Part of a small language model's weights.
Architecture: learned positions, tied embeddings.
Training: 769M tokens, 11730 steps.
Each number is 500 + 25 x the weight over its row's rms, rounded and kept within 0 to 999. Layers, rows and columns count from 0. Numbers have three digits each. The size before them is the row's rms in percent of the matrix's.

# layer 7 MLP down (transposed), 2560x640, rms 0.0448, rows 1120-1163, columns 320-479
086:497493465541446531504511500506534497491458536468520499504504520481477514511489486482493484539538493527506418463525484522466490527494517519486496473478506530553496542508513495508513530518473486523468492515530491486489502492502508524490499516450475482456493477486536531515523520488493437484498494525476499480507515509505538514451518502515473477529491513543474475522507484493455483494464462494500523555489517454529510508486521501467521543484497461512507500525478498477512484513487479
100:503546511538490493518505543532492498502516550505514489480528509498472474473485526484473518532509543518521466482506487506476525503488519462539501522495546509488506452498500521502486496476508465473481458515485514488489490470460485512495475503511537510512518503487515472522523503521490510450486498475503484498540481494549553496498502479488468497531523480496515467473485502529501530513537528521503536541470520466487477463498491535479556510506484482461453523474481490498514536467479486
101:460463506516473511515520525468499490515486517519520526495469532459468527480492466525520474537422525487501509485536461539492490503561464524450474523546514537510508496504540488499498477487478454490514478495529455488513476509516498519527517490471504492509482528493514445509492488515505475559525477489479499482473495561512462505524481536512517511526502491452522514492529511541483531513477482463463495522457522490525495526521478466516515513473503551504476500484481493471488521481503490
089:526510481467504489528479519490489492493477512464469471536500511493479458496526500503511517520465502483482493492506499504458515486474490474509492433462489488552500480521496510552448511506500466507483507456524463497491513499531531512514503483496470470496477515446503484535474533484516491489578516446490496445500493533466511524540511491520477513482495489500494504495500492515436520477517520503465518511526548460505493481552526503510440479476507549532549512517529511521540462501546479
097:521513510493458494520470498480490495502494507496436491554515493512508512537551455481501517524474505501531494541488480453541523528485528444504497515547502501517563499439459500522492580488501501525461484452508471502531485487515471490531494517493501524539513497455538466529504470489490505454434503448535498490459469464539519510479459512494571476518528497479504521499511510527521533455531499447523476471468456480511515526511539558465519450483490518463509520480496530476471465512526502
102:505507535453510524527482475506535475492485499509491510485501499487523483565534477464476441516507464528502492527494526427553498477502488526495508498492497469520476528460498503490510464519520484504515516506496500543483507539489493515530519475520474507483550524506528488501491450498515550431494452467495488513530520515493465535523500495538488466473538492511520481464513509500473546523513550521472489470421493472462511486522542527509493459518472502498507482520540502518519491517501487
107:539513503537509508518439498503472517529516515493474514494479516491493478543458485496475536492459511534557524489514489492534489473500495507509521498540496496544518554497473479540502479510521430478556478541509491493497517497497508493514486545484491504523468510447509559522486488489476483478451469521515485511505506484531513489486479482521479493489528521486491495471495485485470520540472510487488519485495475502517468474442523478478535502505530503457497520514481514502501545546480464
117:476535505472518468446539496517475487495506468508458510456475505493476513514516483486487470483510480494490475543478528475484480554504508523521517505483484458537485531489546513489509508512484479486498502501476504455487549477461499518525456470518526484522491522512463541495526516492519489496462449471480482481481503489500507493514516456503543493556466503494498513519514486509538480538516515511506489496496561490548502516500462499494521509472488465501491505489474462540535514549495473
083:499490498501484490497453532535551490464498491512511473479512490512525509521511511478536534521539488526493484507495529487472492572480488547464490518519503513504528455500494511509516488514504526493470490545498518487478496507507520473475500498493500481503469516469528583507509433525517459485481544490560479547523492503509459507515513492519491504487512525503535513504491473519471453528505539483482484512500479516466490498503492540516502489491490501508458546493498528532486502514490521
092:496455520455499487453485512480514501474448511481541519515512435535493484513456447517456512495498487494494508522448542522545489505499513526499497561514474481508532493470465511485467501552537499447509534467486491522463500493471481508491495525524484470489496449469478519525498516505503484490525513509497480476516461462447514444501441484498474526525498491551508501471520468475507446520522508510461496528483496481507473497520530528480541511521534470459495502474464468486506456462490517
090:545499474440518508473482459463514504503538547538528529522485499520497459562437454477479487502497475506506497497511524500496514517506487477506517510522489465494505460512488486441529530512496490473496451478517460476551517516489480501530513496511510494492540552482495522522515484496489431527502515474473520534519519546492521492500506471487505507505505487488496510459463493503519527490508527545508487533490497466510530497531481518514505484458495470507496440482519481510488533505530501
089:486459482510478509503548487507519469536516510500511498521454497508519523480511512531482483504512510461465469508481531515496487482511485501510445503515515479489522464489465527465449484518521518502523500520483514513492530517525498517470493528513519518473501512490527484511494480506467483452499520513539502459487482437513506526498505499472522503476495492476474484481532556497484495465483485456515472505512533457504523478532454539521494488493492504499553470527524490511491512462500519
140:470541494478518485523494470452520495485539489496516494492517481515503478498493536479564539526511458481488454476525520518474517495513458484555497504509490501491485488535507550454463478541492503508527478489477504478492494495498512521468502474520499514515508544487450509468475492474472527460485502511549508556468496492516465534515452538455507516522547499488471466520490498523488522495533519474468493489536565521527481485499499518499516509485521534504529427485498481459486476468467502
099:472500549445498515505570493469519478515531499518522483476513535534485496509531489518491552521555512483480516484501502518517510477528513463537497508513446546511515523492510536449515506486489538507495537487456486471468533469557495460488493521511557520497476530520475504554461472504470546484509515501501530519507461472541475524513515471460499521532490510484530533526464507528491515520547478519469488499492516500505482480492485462502515524518461476470507497448554485468525459544507507
088:441496559506468505498498500517510500471520508508528491495488501483508519518478455503482509468483462523526485517482486496500485526487512510518497503528521532498509465499524502466545512464490509559525495494492450465484481466500479510509499515461490437494460480502535495448530477469488473533451489487495504514471539531526503476481474482494488494514527507515494489545497484486546523458496494521515476484511554529474543517458508512539503528462521512473446507487508491467549477485512500
117:449503504446494490504535512490509474523507504462485519487514529578487520525492506488562504487483519518494447531529486505438485531519471531515538536514469510522500566505527517460519497501479475476497476450475478458488552469565493480479478497474496474492505512513474533489503525492467494458486470481484515525564502441503470492520466498480552528522490502490505495517541503485543482535537517491490510493553538535487522458498489475539525496491495546508468497470517454518499478526485496
105:497497492498491484508510489503535508468479490531467512580505480467500508515481496478461474540473487494481499506505546524501517477480472450472505495462506474539485507488477462481511455488516508481511482485468500536445539481451512547520496475442498475492496535491475532503429563526503523466491505489517492511499498441445500471454488499528476529500487482532477467476512456496541525509527562487514494474515516529500524518498507506454537441480476460521519487526508530525505503497508459
098:525490496468486459485489518497517526473486493456523517512554503535453474467470505498567501486526542548506518484505515491395542507514491495506519489527484508474520517461513498537469484485503514494501495522465530492470483544512450454510513487503512482503501526504531531474485529493469515501524488470481504527510521550554537472494515461505505474509477464475533509499530498511491492456493519510515458499502457501495509497501508463490517508523514510500482579518483488460510459532511510
116:454484496518515543455488492498546486471469526513490500502495498511510539526524534544466512520535493486495542488463515486518474510490500495508488503504558520474535499477486510486526491511479510527448531477496485498473469510479516508511517478507480492470481538504476483469539513463473531483525534520509484510487515481501527519535503512491480512495519468487455422489448504480508528414543546532498492530479506521511506465490477498509479462522471489498454490483496467507505454486539536
103:501489471482528493522506501478546470552514519502479480526520516497454508531507504521445518527542502497502483509518454498498488478485492500492494532465507494525470528487478511505488486492480461510502525509497468511484531507501440525452507485509552504479453532517477546468478489461460495483474486463544517498521482505526498523467473474477494457484521496478518496514508510546495500545481481465501530535527462503472466541485498481530462499505457463498481561481493492515503476535449505
092:490516518507492511492573466475444531521522542458508495472535524507476468497494462512467488490520556490471503505527555493532543496516530467466495520506511524514499554507505502507496532469493525500494545491464507534494506456467529512458475552510527472470486493498468498516512504515502529490525524511524531554477480519560500473500486481510516514463498469467523515514476486491474478509461508518479488508511497514493490525505508448496488491518453473481474497511520494534513538514505458
090:492515484528520507481497476490483491482492469543506519490469525508473451461509543486467505547490524544522516492558477475485518529504479462524459471464506452524455500532505537500526525519475463509514503533472455523485470480491464522526483492453506498505465540476496488512500518486508534507479456498496490533467478505512494522505532525530497523483495544458513490507507499492550505508478488517561492521475487482470483508469524508519488516478500469517504469512517479482474537500474471
090:485527534518477507502534496497473541486491516451475493510519499494452470464505458518496471496478518485479522483523501507489522539490510470469511472482480530480479446478508479530487544459455516474498534519502526521529506504491472490481488491516520449495519462525509501502442492550493476476513558514555472502532503515507503470472469515564534480478486495510496528488500493466498506499459481522506496521577509553482535469521536500458545514467458452496505494497559527462509488502461522
099:521469518472512507509510534495491467493487540514522470482478482459496487507515500463450461504512513517485485524503493462486463456483524515497504549503488494499532522496486502522572461497526483492480481539543534493493498558471523514496480468528521466493472524479489515488493550493489458485551477466528500481504515525478554501490461517540499527468525494532482452489474511500473507517479488502530526532574491460492507512465493483488516487519558464464512473468447506485508496464530506
114:453485453527496495501477517456486539524512489521514517481471507487515502455472491522497493500498521507507436479493492543478483495482484512455476524482522516510480470492533468526474511519528473493494498454496500480536497516519500491509481520520482509512513501477498508521468503520529479500490536469536497499469502504478495447496512512503479504508485517463501503498507513484490510500472499510496525507530491469488480486520495518462511530543547473553566517499487475484459506540502504
106:488537503464485509569524496499506498514466506478496490518523483498487467535480418549471500508509497547488478519527523499475494473509485522510513482474484474505473528513491493538511516503514536467517489480548532514496494497486510520562506466490491459466474477508505509486482556514463486478494511500512484458518531463496513500493526491521520460513535507456522494451491521528500506486491524505486503486527514496456499532528529496466488490530472499491505527508479483496458507503527498
092:487491487530511472503511524456478499519511471542516454482474502556513526468489514498522542497507512503469511523490530483489505509465520474526502530516503540513487463487506459496480499504473485482560491524484548513504453488465527496550512512517525505520530516448446500509471492452517500472517482461501508458518517454526480514477489461541432495525557532482517513530505483533488479478505451449487450498517494526469533490476503512549505529470469462506563486517530477494506473511488509
091:484497505485487567538564489520521469520467489470459486524507522525487510528472528485532468508505508474483547498446500492512482565495514486460498487536482525493498530468475534510550498519448488503469499520484490526487525533527498524479532518470526485494469546492492513458482489492469507497479472521498486546538510471504528475500478487561501512523506522531536487500488468494496526482451508489485500522438522509509488509496461494501532505475469518513501541508474544509460478498500504
101:510512524530503518533512457513519496489507460463485508516498490527513495502505523487497493476489507512541513479514504495486451489503457506455489460474501487490455458505508529477459518508523482466528492505498471505503500440524541535515511463491476514499504470499497535512559519483508537462533528538531517495499492478462486525514520488491530487510487527510520502493514467516503487508548527452515561513482530482494495487524499497505459477529505517555485530488517510504461512506492497
099:476481515476528473490538528473489487524469467528461479508488496482501486535514508509501502501494494488502509476473492469481498495477500537511512513485502477493449519499548477447491493522515524503488515530535537542480528513470507484558514499532474483483464533507476509519515510522498493486536493488457512514453518492508474472543519496507495516489472505521505490489495520506531477510504508488492516489530496500519518493469534473514507500495482440472580543488511446495490497518551475
095:482505480462532508545530500478506509503519511476464492487498487512499471513516486514550520509487519499483442562508487487519495543497473493496541493450513538521491528501514446477524527520510492489511495469531504529474478514510485539525460554520476568498477464491487508482499457460487493468467530464524498497489534494487463456511516511479453509519489530493471545516521502512491519469523519508468503485510520467509522525529480503502506494483495452523495455484550503468512497486499502
093:546502481529542511484522509496468497536486552496501468473541502482498469470512474487517465496532496490485490510494493505489514518483479509513480488525523476491525507539491511527483554470451535520467491502472452487501513479473504520446497480525469527502499487498503487486521518504489523546519516480473533507510460524515461517473522549499458499490453520511488493504473462462531494541503502522539539472484499511479454440493503504506496503490466491551469486498489448467506517504471475
117:481478456541461525471482545550534497521482480522488523509491505491548494495504501519517498491516447477510437495495483522496469482496501515545481499486533489480456502512479503490478481475499492518500497516496485500526444522525499501517453540509522522517519511480485498542475507531522501530524444498523523544493458497449503495505521465515499543514542513461551526516529500478536498486456488503507486467464503492468529481485477443535506515540549553508560528478464467526462527469485502
105:550511465529522482516568532533520489442500503515513496502508477481467494478515516517494508520489518527450555466498509481464443476512477507500547493524515519475505487505513485505489492513465490511507498511475472474500489502468508545497538483494476482495499469484465492460521461503442519480545470524535499493475508511527494534486502527541507522482505521484500475519498513499508491510517543475502462485512523524529543521487527481472444462529497487528484534488519499512484495531501483
095:484508500548495461481485478506522516500483485439483482526463503525453499503487476461489524496516496513492485481491476506456509482503515479488511482512532551502508509484545498546505502533476487465479482496531518492499519545517456496507516480500495525479515523536522480514494507535538512522496476530492522484498511490514465466496483466488501484558529480470485471525486520516507527504447440496484507535488501475531472507518482479512513500469489496494497508483490509511522521470492465
112:498536515470488500489495501491458510557524498503506524469462489480524480494486493518474514465506503554502560516477516507489513501482490509505529503422470485503517490539507517480526502523524518516486496474420491492475523492536477458490491504535500555545501519478506513511466489523486491494488507495449458524498499519526489479555517464467503521496486474543506524493485501515486473474516493510505488501530514541486486498468481517486453489514518504488473468487484508498504483565474495
094:538491450552528492468557481511528512509528534566493486511514479503469490504511493513513481471516530494462477517506548486465522497503481454511526554490542514487474464467488510511488488487509551488530500536517472509507521456487494506520476437536542533483479523482499499474511517445524537481484483485538527527490522529555486510523525507502497497469517497502472503489523488527519524494513517468469497496499539476474454522502482492493441503486522509471485535532586450494501491525501493
090:527529515539536475507475459499475502509471475497556504517516484451509504491541483498494531488439480510474469511475556488541492492505514478519499490495513499487491438485492484499482471469525521521491493489471478466482496487441521459543509485505547529504486519511462513504455516485493522526549500459473483520481508538486491498491478471496546495445508502534451495496518516496497556513550462535485490532502489473481512456525479498487489514503493489503485518487524454482448538466525497
110:528503529477464461546494512503511514510501494535501498497523498480490507482471506523455463456488496515501493495525545530516493491495558513466462501509511493495545488486514493521471497467515490448522512514514491480503459470517494520515483492499491484490536458455508541506495458517500496524507516513477500461500493522503459508489512498509503488518549471520465541465465478484474500484484459500498527531468508466455509498475512480437511505503504464531528509493447498508480508468498494
107:490521527464500509495461483496455481515500502525536507492504447533575535490492517549529551522549433490491505474543495504519493505513509474507539508498512488477523443528479482471543481536507536507478476490461448461465510493514481503485507477491515516465491563501472525501495523508491498539513520489497468475522516463523494457489500514509526497528518475452490478477520567507494487499543520493506489494500532482480464499467521499505474444539514534510532520492495490474529488525515508
097:493514483530503496493411495484506497499485474444460491501531475466481538457513500538497486519477519521516514488503499447534468493484486501516479532520541517498529497518487509509508540466527464472461505520518518537492488477500499442497480528487477472526490531516478444511500467497508481547513517480465499490485535470495510489494506510511503475504509458509479487494484506497523474497529473502482514481496465466481453462512530506534487520540463491526503500505486478502518468496510526
103:517496454515454498529535518532483507522449528465532484521523496499546475516466514466489490482468508513495511519512488551479469483466526508516470473485505532515512526520527478482482506448497499525511509473528520498506481481508522513491551513464485516488543491463537514508508530488463524558520449476480482484538516531479497475451492523534448517487518507515513507535466482442462486513458492415478517467446476517468502491495502518525496480452511486486517503529523481509553483487493490
099:496511477531461542495491499462485523489534477496488528514479453503483523462520501504469483449474478496467502531513516564508502460499500496450509532451525531485502503494514501511512494487504528522546497474484497513528474508453487495514515513514516528524494521501516503502515470477473463531488537479530521496485505468522554480534459511538463486548496527516515493481517514481496566534479503528453512479517481476501523480532523517502492511527495468477454502507488495489457474479490503
118:500467477460507492494484518544494488508482473455491492439465480471483470478483487490470512481526506492471440507445477514462485522510495519514488480469494523459476510506480502518466485565494506484455471530543508520473435483502510518517497514500481523515499523457495534559476500465510495485520461495505488481519471530453468524504502526540505477514515479523495525566491514439493481498495504482532522469496461500469488510509500497532452484504497493534502476484490495507506507459528485
# layer 7 MLP up, 2560x640, rms 0.0496, rows 1121-1164, columns 320-479
099:538489472453505430466524469523461521526452502468466506524470490521529540451511514481506534471507458521532534510507521471480487538460498473518485517568512487485504492538508495492463499488477511507468504477500537495509491564509501532513480511521487499510481513487521505490501501503503541503459511485476488488493525500491537476554490476501550511519523529478450557505513495534500490514499516519497507544483477489517484493518441573493500499483500483482520490500506489508439558466469490
103:523514500481525492509488511502519522509514516489455524535512514505524497521477507490466478508491472481542509492504495501482502485494523474514474483486482478508522483473559460555487507504544546477516487496498480475527518498488473452504526486476448500500513508507483488570464506485505528509513493512530461515473505522519505529487488505493490504544529483483521501494500539520494498497505480508534501542474471490477492543527476460545507486443511458508531478554495500506468461540477449
089:500510534512482506449519464516512504475494477540471511473526542506509523485472523478506526477483473491535544481507524523518475517484514540506482523519498527483503507493484471491480495479497541468457500527484466486522476537472450470494463508472534545507470519521471512492456477489548471505440465527515505486485496488484507508444509495493473508498492526490488525501541505537542503483483474523485489467503471514486472517447485526480510493485525483496483490529499504476480491491477477
097:519517541475493488480473526521530516481492468482470479498499491488518521484489488502502478483499533474514463501468521525500483515497489503522477495521500560526513536501514500497500487522544524540478531472542541495479464473491461508518483524502490471470544498539542506539481528491517509521498503495458477482520528485507530489487507496498472516495499488477488507499493529540504501508487476449525528518527451450540503476503464516506543514490502516508514497490516506504490470524507515
101:478477494491465541516458475482457471461485470511471451484535527559531519471520493502523505487486475488537537441499508490506491549462510530541479465513520525525474507495481483482507494483482524507479530531488489500473496519539501451496502505520485480512479516491507547519519516475442512554503512503466459491520494486537486487490545542485491466482475548499466482532505508519517485483514497522511486486495457529468486438520489494481497493520481505487467459469524516502511479492513494
104:488468540475540501457475461464515528478502503521493496502486496501520539497517600537511521540451494503484498493490510540524531528517490553515492522489502522506470489488420533519507457485464524546480519532518501511521479553474496521504476496478466519501471540486494472490511527488482524532491497466488474527502510484488486491498507506511493498495554554502464524536523538554536478486535495486473491524509502458489520468461513546557514490481519504492499452543512537474512515491513518
129:495501507518514490474509503522457476499483473499455512473516531506510495504513483449491476491480494485514502533463523446509517535460496488493500477501533552522510531483511469533489518511493504481463492514524526488511484488489481527428463501537504480563479488520441524505512539467497479546504528481453459463478521508531486502462503477509512478505441489520529487516459474519499505560530479506446495479474510505522454501501486513488503512475504472493491477464473467516534478529473489
090:515532512531506486487509454528486511525510509507484539501475499494456484452428478535456468467480469450512511461499471517511499446489487465531503482497496472483496567517534502498469486505513497499512487491521514543540524495517469519518506527517518506534525447539475428515491545491496531493518433503464471453505523498519519511469498494442528518505497490506469486521493521472510507509503458537506525540560520494500511458499470492494510457505469496489509461481512503470546492502486506
093:503512468579495486509529519530493505496499529519493494486505523513524472530495504449486501502502470465490509469531449490501529527489500510499525481486505502451464512515552506498504524480497483496473483520545528527516472510495485443462491471486511549497451549502482531477492500520488503517468477488496517479511500595505482518472572491521520482485469481430519446518469558528507493485519480524520515506528539542523477520471476483542473485478477508533482501515553510488479513485489515
094:468470480512521533501481530482452499518498488499482478491535485499533511464501528499516455495498535484502506491449529495514496535513518454516526517473493526516528522466529475481509471500495459515493506526522475477476516483518499518453523498486543522535509482494482454502500462504470530527476477492476488467486494477519506526472525507480485474481509508493469513502500461527509510493513503503483453537497512459513489472481448523541482501504469518502466496510516546501431502492440514
098:550500491481522484477498516487435489468487492509491481509472557518532443501493524500493488482488509484501515490474506494523521506509473506538568486483520520424524531529461471484488540455519493456461509503510508510513503494468483492489491461527488497529498477509488464478547503537514505531504500508501470514466522503504499544519481467454533504464514470481538490512555463543522490506505525502483511465527510521482503548503525538490539498552489508470474471504507538504468459533489517
121:480498527519487521494489519497503518483516474498483483477466518560481493467461557457479492464454482555498514503511532489522478507493482530544532516481546543504518510453483527470483516506478499474481467479505563521511499525457478509497486481476461505549518489509482484495480441468492491519487483467496456488512538502508469520491518513473481485480531506537485455501466521521495503481514504493500459481544480514528502512468549549496496492527515484500489423522527508517466460489415494
106:527484530516528492481466486526451533481479524521475473525536521504553496535452464451445505448462459526538504467518504499524533549480528494517457438474538492524551455546516475491474481485541481538488487531468492499497441490493494523523500439542543492492479463504490505458504495484491459510459494536500506521513536517484490500500482467505507495533501486524480499509496513548484488548488531521518510491511511507458479503505537523509493460492445518477497469524536488512537516468506510
086:534472524454491511523472525495495499534509493472494514510500495513449473501454498477481491518460536512501502518482512492502526517513509521517455539481457536476489518475521534490492516500505512474470496486525539548511542506498522492535456503515476498514515502532487495467494500531529523475495520498526523477508496524501546494494499490502519499483459534518474464477484515504495444473479478502519513490536459464501449506519475518525508482525462484487532475512460564489520483485492513
114:485490512516489466531497505514487495520481504476543422519486479506506496473490480485491509495446502511502511497514483516468488486460454529484518507457507524515478520487544475501469477534486517577492498516530481502470455516484465473488515498436530498511506492542499474484505495488479488502446474547489478518500528467539522502503520518506524506486501491486534501431494505497531493533477506507478522491496504501490463539463503522463493531492472527512474525503530510468497490490481473
106:489517481510519531501461507502547494528471513456487480485498522505534477509478553501511493470521506486487527484504475490490496552513509531528486505496454523488539493499493527506486549474484483487519457540528496461506442499511494496491520485518481494535473501518459483507491489469471542527498499499518476537508500523505486513508494543503483457492503519504556505519483546513518473487461472516507487463467486470514476451476511539512474517502506512517524517516520516511477490501470507
098:515479524549506511472443483510429532503471472542533475397522504521532528516504502512431450511485509489522492505528505474505517488491550486493519503493546503458477484478482470475515514490511493463478525453505517502534515493502530475480460485495472514510492543509475493522540482484538480538465489558499493550426506508467511501497521501482536542508545469475507511496474488510538502523484456547491485535506499513550468537489505517512519468489530484497502461495480513502504536472505493
113:504489483460498545493514469495517510503483481510485514509466536529534526492475552474482512498445511523522535503510521485477485487494509462496482537458486431509465492473485497481504561483469511529536488551534509513513519520521461508549445509520505529494519509522452486490500498515538517475502518525445430520492517532519534520527545530517508495478470500494472492462489523472452499502462496522460489539475487484517513522517516511444510495511541473459446505497499530488481518492490467
105:525505513487497529469481490501482491492504475529477471516500511510456504490515496469467467511454494488489520468477519511514511518540519502554499479532489510497558478525489547509502481511472464518544497490521521514473494548395471487500465499485562532509535505487484481475519529470475518488539507449499462511520487493533450497501511515469457527477487460527496499533464502500502449544491515478490541479512445541523504504497514534566512502504483535496512471539494492456549479469493496
100:494474522540494479472456540546528479507497508550495562511454499507514522519454534503517484509500499468515510486468497472515489486490479510536478468482510512498467519496552520472492505544543477517530510531539500479498446506498464483496528431473508520550488510523469477525494516461507475511450457474519434441505527534500476527526471520459525486544538539517544529468489505482532481500508473462500479494516505465500481505504510491529503525483507516501533521490527467526442481519453505
091:511456555492476522499510517513477513471520516468477500509450514542539518515529425485485528491480496461494513511438569531518501481521497544526467529491494536518501525507473484484508510512522504519470484492546491509515500529505495479529478495502518474495524449499522534507509466517495496545487537504549526454511507479532509493515477477475432481483509490502491484490455520497484479507502487536437480483519510515484517497533473509497507515499489514446466488532466535477541449479521534
097:496498479551497478463507555541457488468502521495490496512478520533493504496502493484472459509500491509500493514499474517489521492476527517500529449501495508458515531531505499475507474529489486521513523478499491479508497487466478508488513520506465471535477489499515493503521539472469482519503452517470483494443497493493501503473583517479451491494513475523512490551487509541550486513468530518503522483508535483509458533504518514569484444492490491534472465505491498529510530532496525
106:524524511502545489473482495497486468530518454505523463481463485502531504490546477508503567487457496497491510506517497481517526545465507526547521482471499507522528515513517492533488507448507530523491489531521511535522518465509469473525499502498482509483476535510459503507509530483490464514457483555491473481480492445464480515496556489513538468503499511514518560517523481457479476475473520452529511479494538480533469481479512490542537472523467510526522492518519502435469516521472499
115:518475481471517509489431494461483520499469481532509462474504482535544530463504487501459508526494488510488525499503529513523448501510475510515473537507525521486476509502460535456467489491502473495517525497544482492517508531534484513539533457499521482538527446524498525550498484494495515534490495534512499473504513507508467491537533517462497502523503501502513458535515555465542471492458536491482508501500458484542462509532492528500537492475513544483532502541515512481513478502444494
111:564534529488507519503484482513517536481505487490469489480476496514483528459511516492502527507498486483518522499509489504520484512508541514507468502484484481461517510486478556476473467521514465517485480464503536498482553537513509494490472467533460532470487481518482473506507453470497513528472495511508492473530487497512483519469514496503549466491510477493497496542501509502501499471480494508524466530468459472496478482511470522467487456474490491482489469502494482492487525494430506
093:474535488528492488495501490508510507492509453540527488542496510508516490482500528530447459495470489499510499491501443476531520489537486535490520516481512514459509510534486483498532499514495520474472529492519488484510509523507482480469510534518455507540493499534493473525478526526490500507505506480455460524483486515511545478517512511475518492523481525462518487459481512509521482497461537521479498538513505507540470551490512499457569495466486494490477499523496534498434499508488512
094:489489541505489486499509494491468483483492475468539503516507494516436462484507525494464510470444496448502498542525516500523542481526480532550469495499480490514518495515512491481468458494532492479512502498481516493477481508484483513497462486504491539492489475504495497534493553480512491531542505488503484476466499518535485504495522508456481474488511444479438509505505499491547486546525484522497499528560493524501475529468525503519508535541516481479517485538523500506516472466509497
103:527508462486498515515461527522481504541494519473503461518440514514486518501526502490481484518463469491461509503502513459502517512516512514526504496495512494492527517486502505537505515488534541533476505514495528490522481547508501467509461537530493483482505523502492449485477505511486474517492483444483516472491494516496475493482481464480462486521515462502500515533491488541494504542502498506498469469486478477506514508464497528524497515498473514509554449535455516468505524486483504
098:557497518471495499508486545518534504543480510481496491509506501538471496480494474490502438465455526472495512511527511504499501510488484530501453462471483498512467520512453554471453484504506492530490494531515482505486486527472493451483517475454469495503483537510520469489515497471489517521479509546501469546549492504490499511455478489467515530507515489493503471471562509467433466462521530522512520490455511497530520532454475532487520509510511497486504481486469478507472476458490521
100:504538501505467486513530480558526484500511472488435501509510556508491531502490511481494498497467518499479516482529520563490533520506489497507495490491480523470490499522512479492434504481502518493479476472472498530521546508469458502484504523520493518499545474542503449471504508443536513535474468504414494487515514533537489450511528511502517525468460529496454517519499476485466504459508480506513510517502535454485473513511494510522491557470504518475503524518513466500484496514479500
094:488460464522457487465516515480503463495524465458479513500477492514503526501453505497476495505489439539489498498491539468536520475502543519486488491468519515427522499491498539476500513478515496492492489506522500512511451522488519485502521500453491516523494513510514481479514494485518521487500494513478490531516485474493525472452488434464537498496530510515511538501494518511510493476506504488498476546544496523483500467517469512526528459516481513497495490502508516494485486497575515
114:485471520502484489516480487501523504514506478509521508468495549527521529502493452477513481502538486538450554487496515490495515511496493496528477520537510514446489497462478472451495513593469492471499470507545563572465496500463499488517489533482536517482518500477517512516516520497515547538466466468465491502476518498495485459537510527511508478478523530511526511454524519497535495499516521495460511496522460489504502547483474482487540517462510504501496530503474508544504502505505460
099:536462512505499475507465498477488520482466495486502501470553530507510557499492484501519454511481477460513512481493508495494515484488500517488502456528486512523518480527511482520497543491449539553500503527481489534484519499501458481491508465477499467491486491540476486532488522504501493519515489491482503466488502496490491481517499562492469507459518484475512532486460445475533501495491501547508474495472545521423493468479545522497454486495489488495495472496516486497521499495514483
096:541539457492525520512518447489470413493500492514473504473480493517552471513472482519538493489505477505486523478514454497536489513539486499561424500497497490502487492501490546480472485503453479489470509536478503492542491484502515447506480501521521492505538575497480496507505505495507484512522506478488490533477471525504493495531493518506507505452453514524505469585527518505514509512501462491509449473493459500529507500479489526503512500522461513491485457474539487504493500507524498
100:487481544462498502505493505470484536488477525492478450539520555507533511506517523455494500531500517481482502516499541488489546515542535472523455429520511529521480518505489497471495517470474496547439520473511513477510465531498484451553486513514530532501467503496528499520517494495487537469499533520479501447529523514498513473494502499523484531491516500469468504507515509520496476525492504504455471539543448462498539539498482497530514473526509485467533494531531537470485523514495514
103:498508524553512536463481500517473453529489483475486510473509537519521490530523501487500475531499525503516500460462459543502500521526506523493475465485514491493490515517479492498482464461484506476508542471517499489543517450471479500514464489491545502504511491537510499504477492510504480531508501524473503503482543503486581550480498482493496510485472525479462453484519472514506492548521474552508535455535530484473503531488495546495517508488518523506464524495470508501473441537528510
094:505495484518517488498538512491510509447506470498484513517483502543485483517479497523511504491478531524537520501450466504526489514487518522486535530513467513518494501442523535451472554463482515498459501464535536487453491501530505476481497547510463501486490470525523446476488507521512510496504424531500502502512478492537522496482540505528484495515484502503507492467489518559509484502451506473479495489506532461500474512473501492504478484474505505534494473516521489547515446463480543
110:493540499452514503476457488506484516496462465502514516474499521536500517481525521506511481504528523477534541481493520434531483508516471531511497504532484497499488498536481529469481485523504525515484478521511539516516498506485462498531492449522489494553476557495493492488494501498502538496508516483523480502534550531499481502536490532470502530449485484443507476499483469536524483525476474476486488531449476501503476536473479530542445461506500438511518468492514494496502470512512471
108:492468467543526482507475494507469478457471483483472510479495525528498489491475497430525490495509467481525533523466528481458534510510519449538481460478489462534489512483530455486494478522500495518482520489532524523505527504471485481464488507501519477486530492512515512495512547459513509505481522512457468485463526493527498512507505486459512499478480504489506499501545456514508485507525508583475514489536488523449485501506480528507565520495464540533493481525527466526498444475479498
096:501528486499515475515499472496554488524506531544519527505492448531518459519447503495507477476501505538562516493472504534493493503456485490524475475445489525458477507479506521508482463546499552522508481508482468509460509510482527521492517457475479513525516466522523509464521450471469526504502494524496499542515514565529518502492485530490498502485518485511508464496540512499498485513460483510478491499497499540519551498481520515567493513529515499519490506515479450483469495509474493
101:476497535523523465473443484529471497466493568529448477523485538525483493466580498559479466475497510499484523477456520495527478535487512487537506526522496526515507527493516572492475501473507519499500526528496520547506526497494507505505521414520526499494482495518510454480501491487472450534481497484502471501446515507530519479487512460495479504482482508535460495499560464519529489502515512538530451516521480456461489476488451540514513513536472489482484480500506490490502515491483473
099:509518484470493494514485507499499494497531447518482549530498531499499485522510524504488519532514527514519551490485497493515516505468492513480485495548499471495479483491521485497502503506472538480510479545488503555475505458521456474499481527507549524496473498528496490511473517486526538493484522476516436494514508481475479499478496504515513502460513485496570525443509499511505493537472481497505515504482526461472521521491488503496488502504469479498483502561447524458506459524489456
116:483470498500521500486532484503506496543490515488511466508485500490479496437514494538495492522467528460489495481499515501505503510505498525530513492530499523448529542467454493510463502526485488496467528489492515476502500485456508509514456479498456537506453546478492454525500551506507527563473497487476507470474514493481504505547530514483508491495511515479517497487492530567535499507461509494446505494494532493481505488521508481552467477506456488530483463538550515546500481497474496
101:483452511477487513498474537473481512489496454495468499533450492558521494486527479484532480489510506466541519514466552464556550491502510535462496503516494478485525508474493534473482471485483513512498507465536554532471496523499526473544536458518480501491534495503544478523502509520508508547503552505480496504500503479520532514518535542509490488513471513466491486500473496526499486510505535479570519498490499475527502523486476525486500515469513514506463450472486519484508490500513559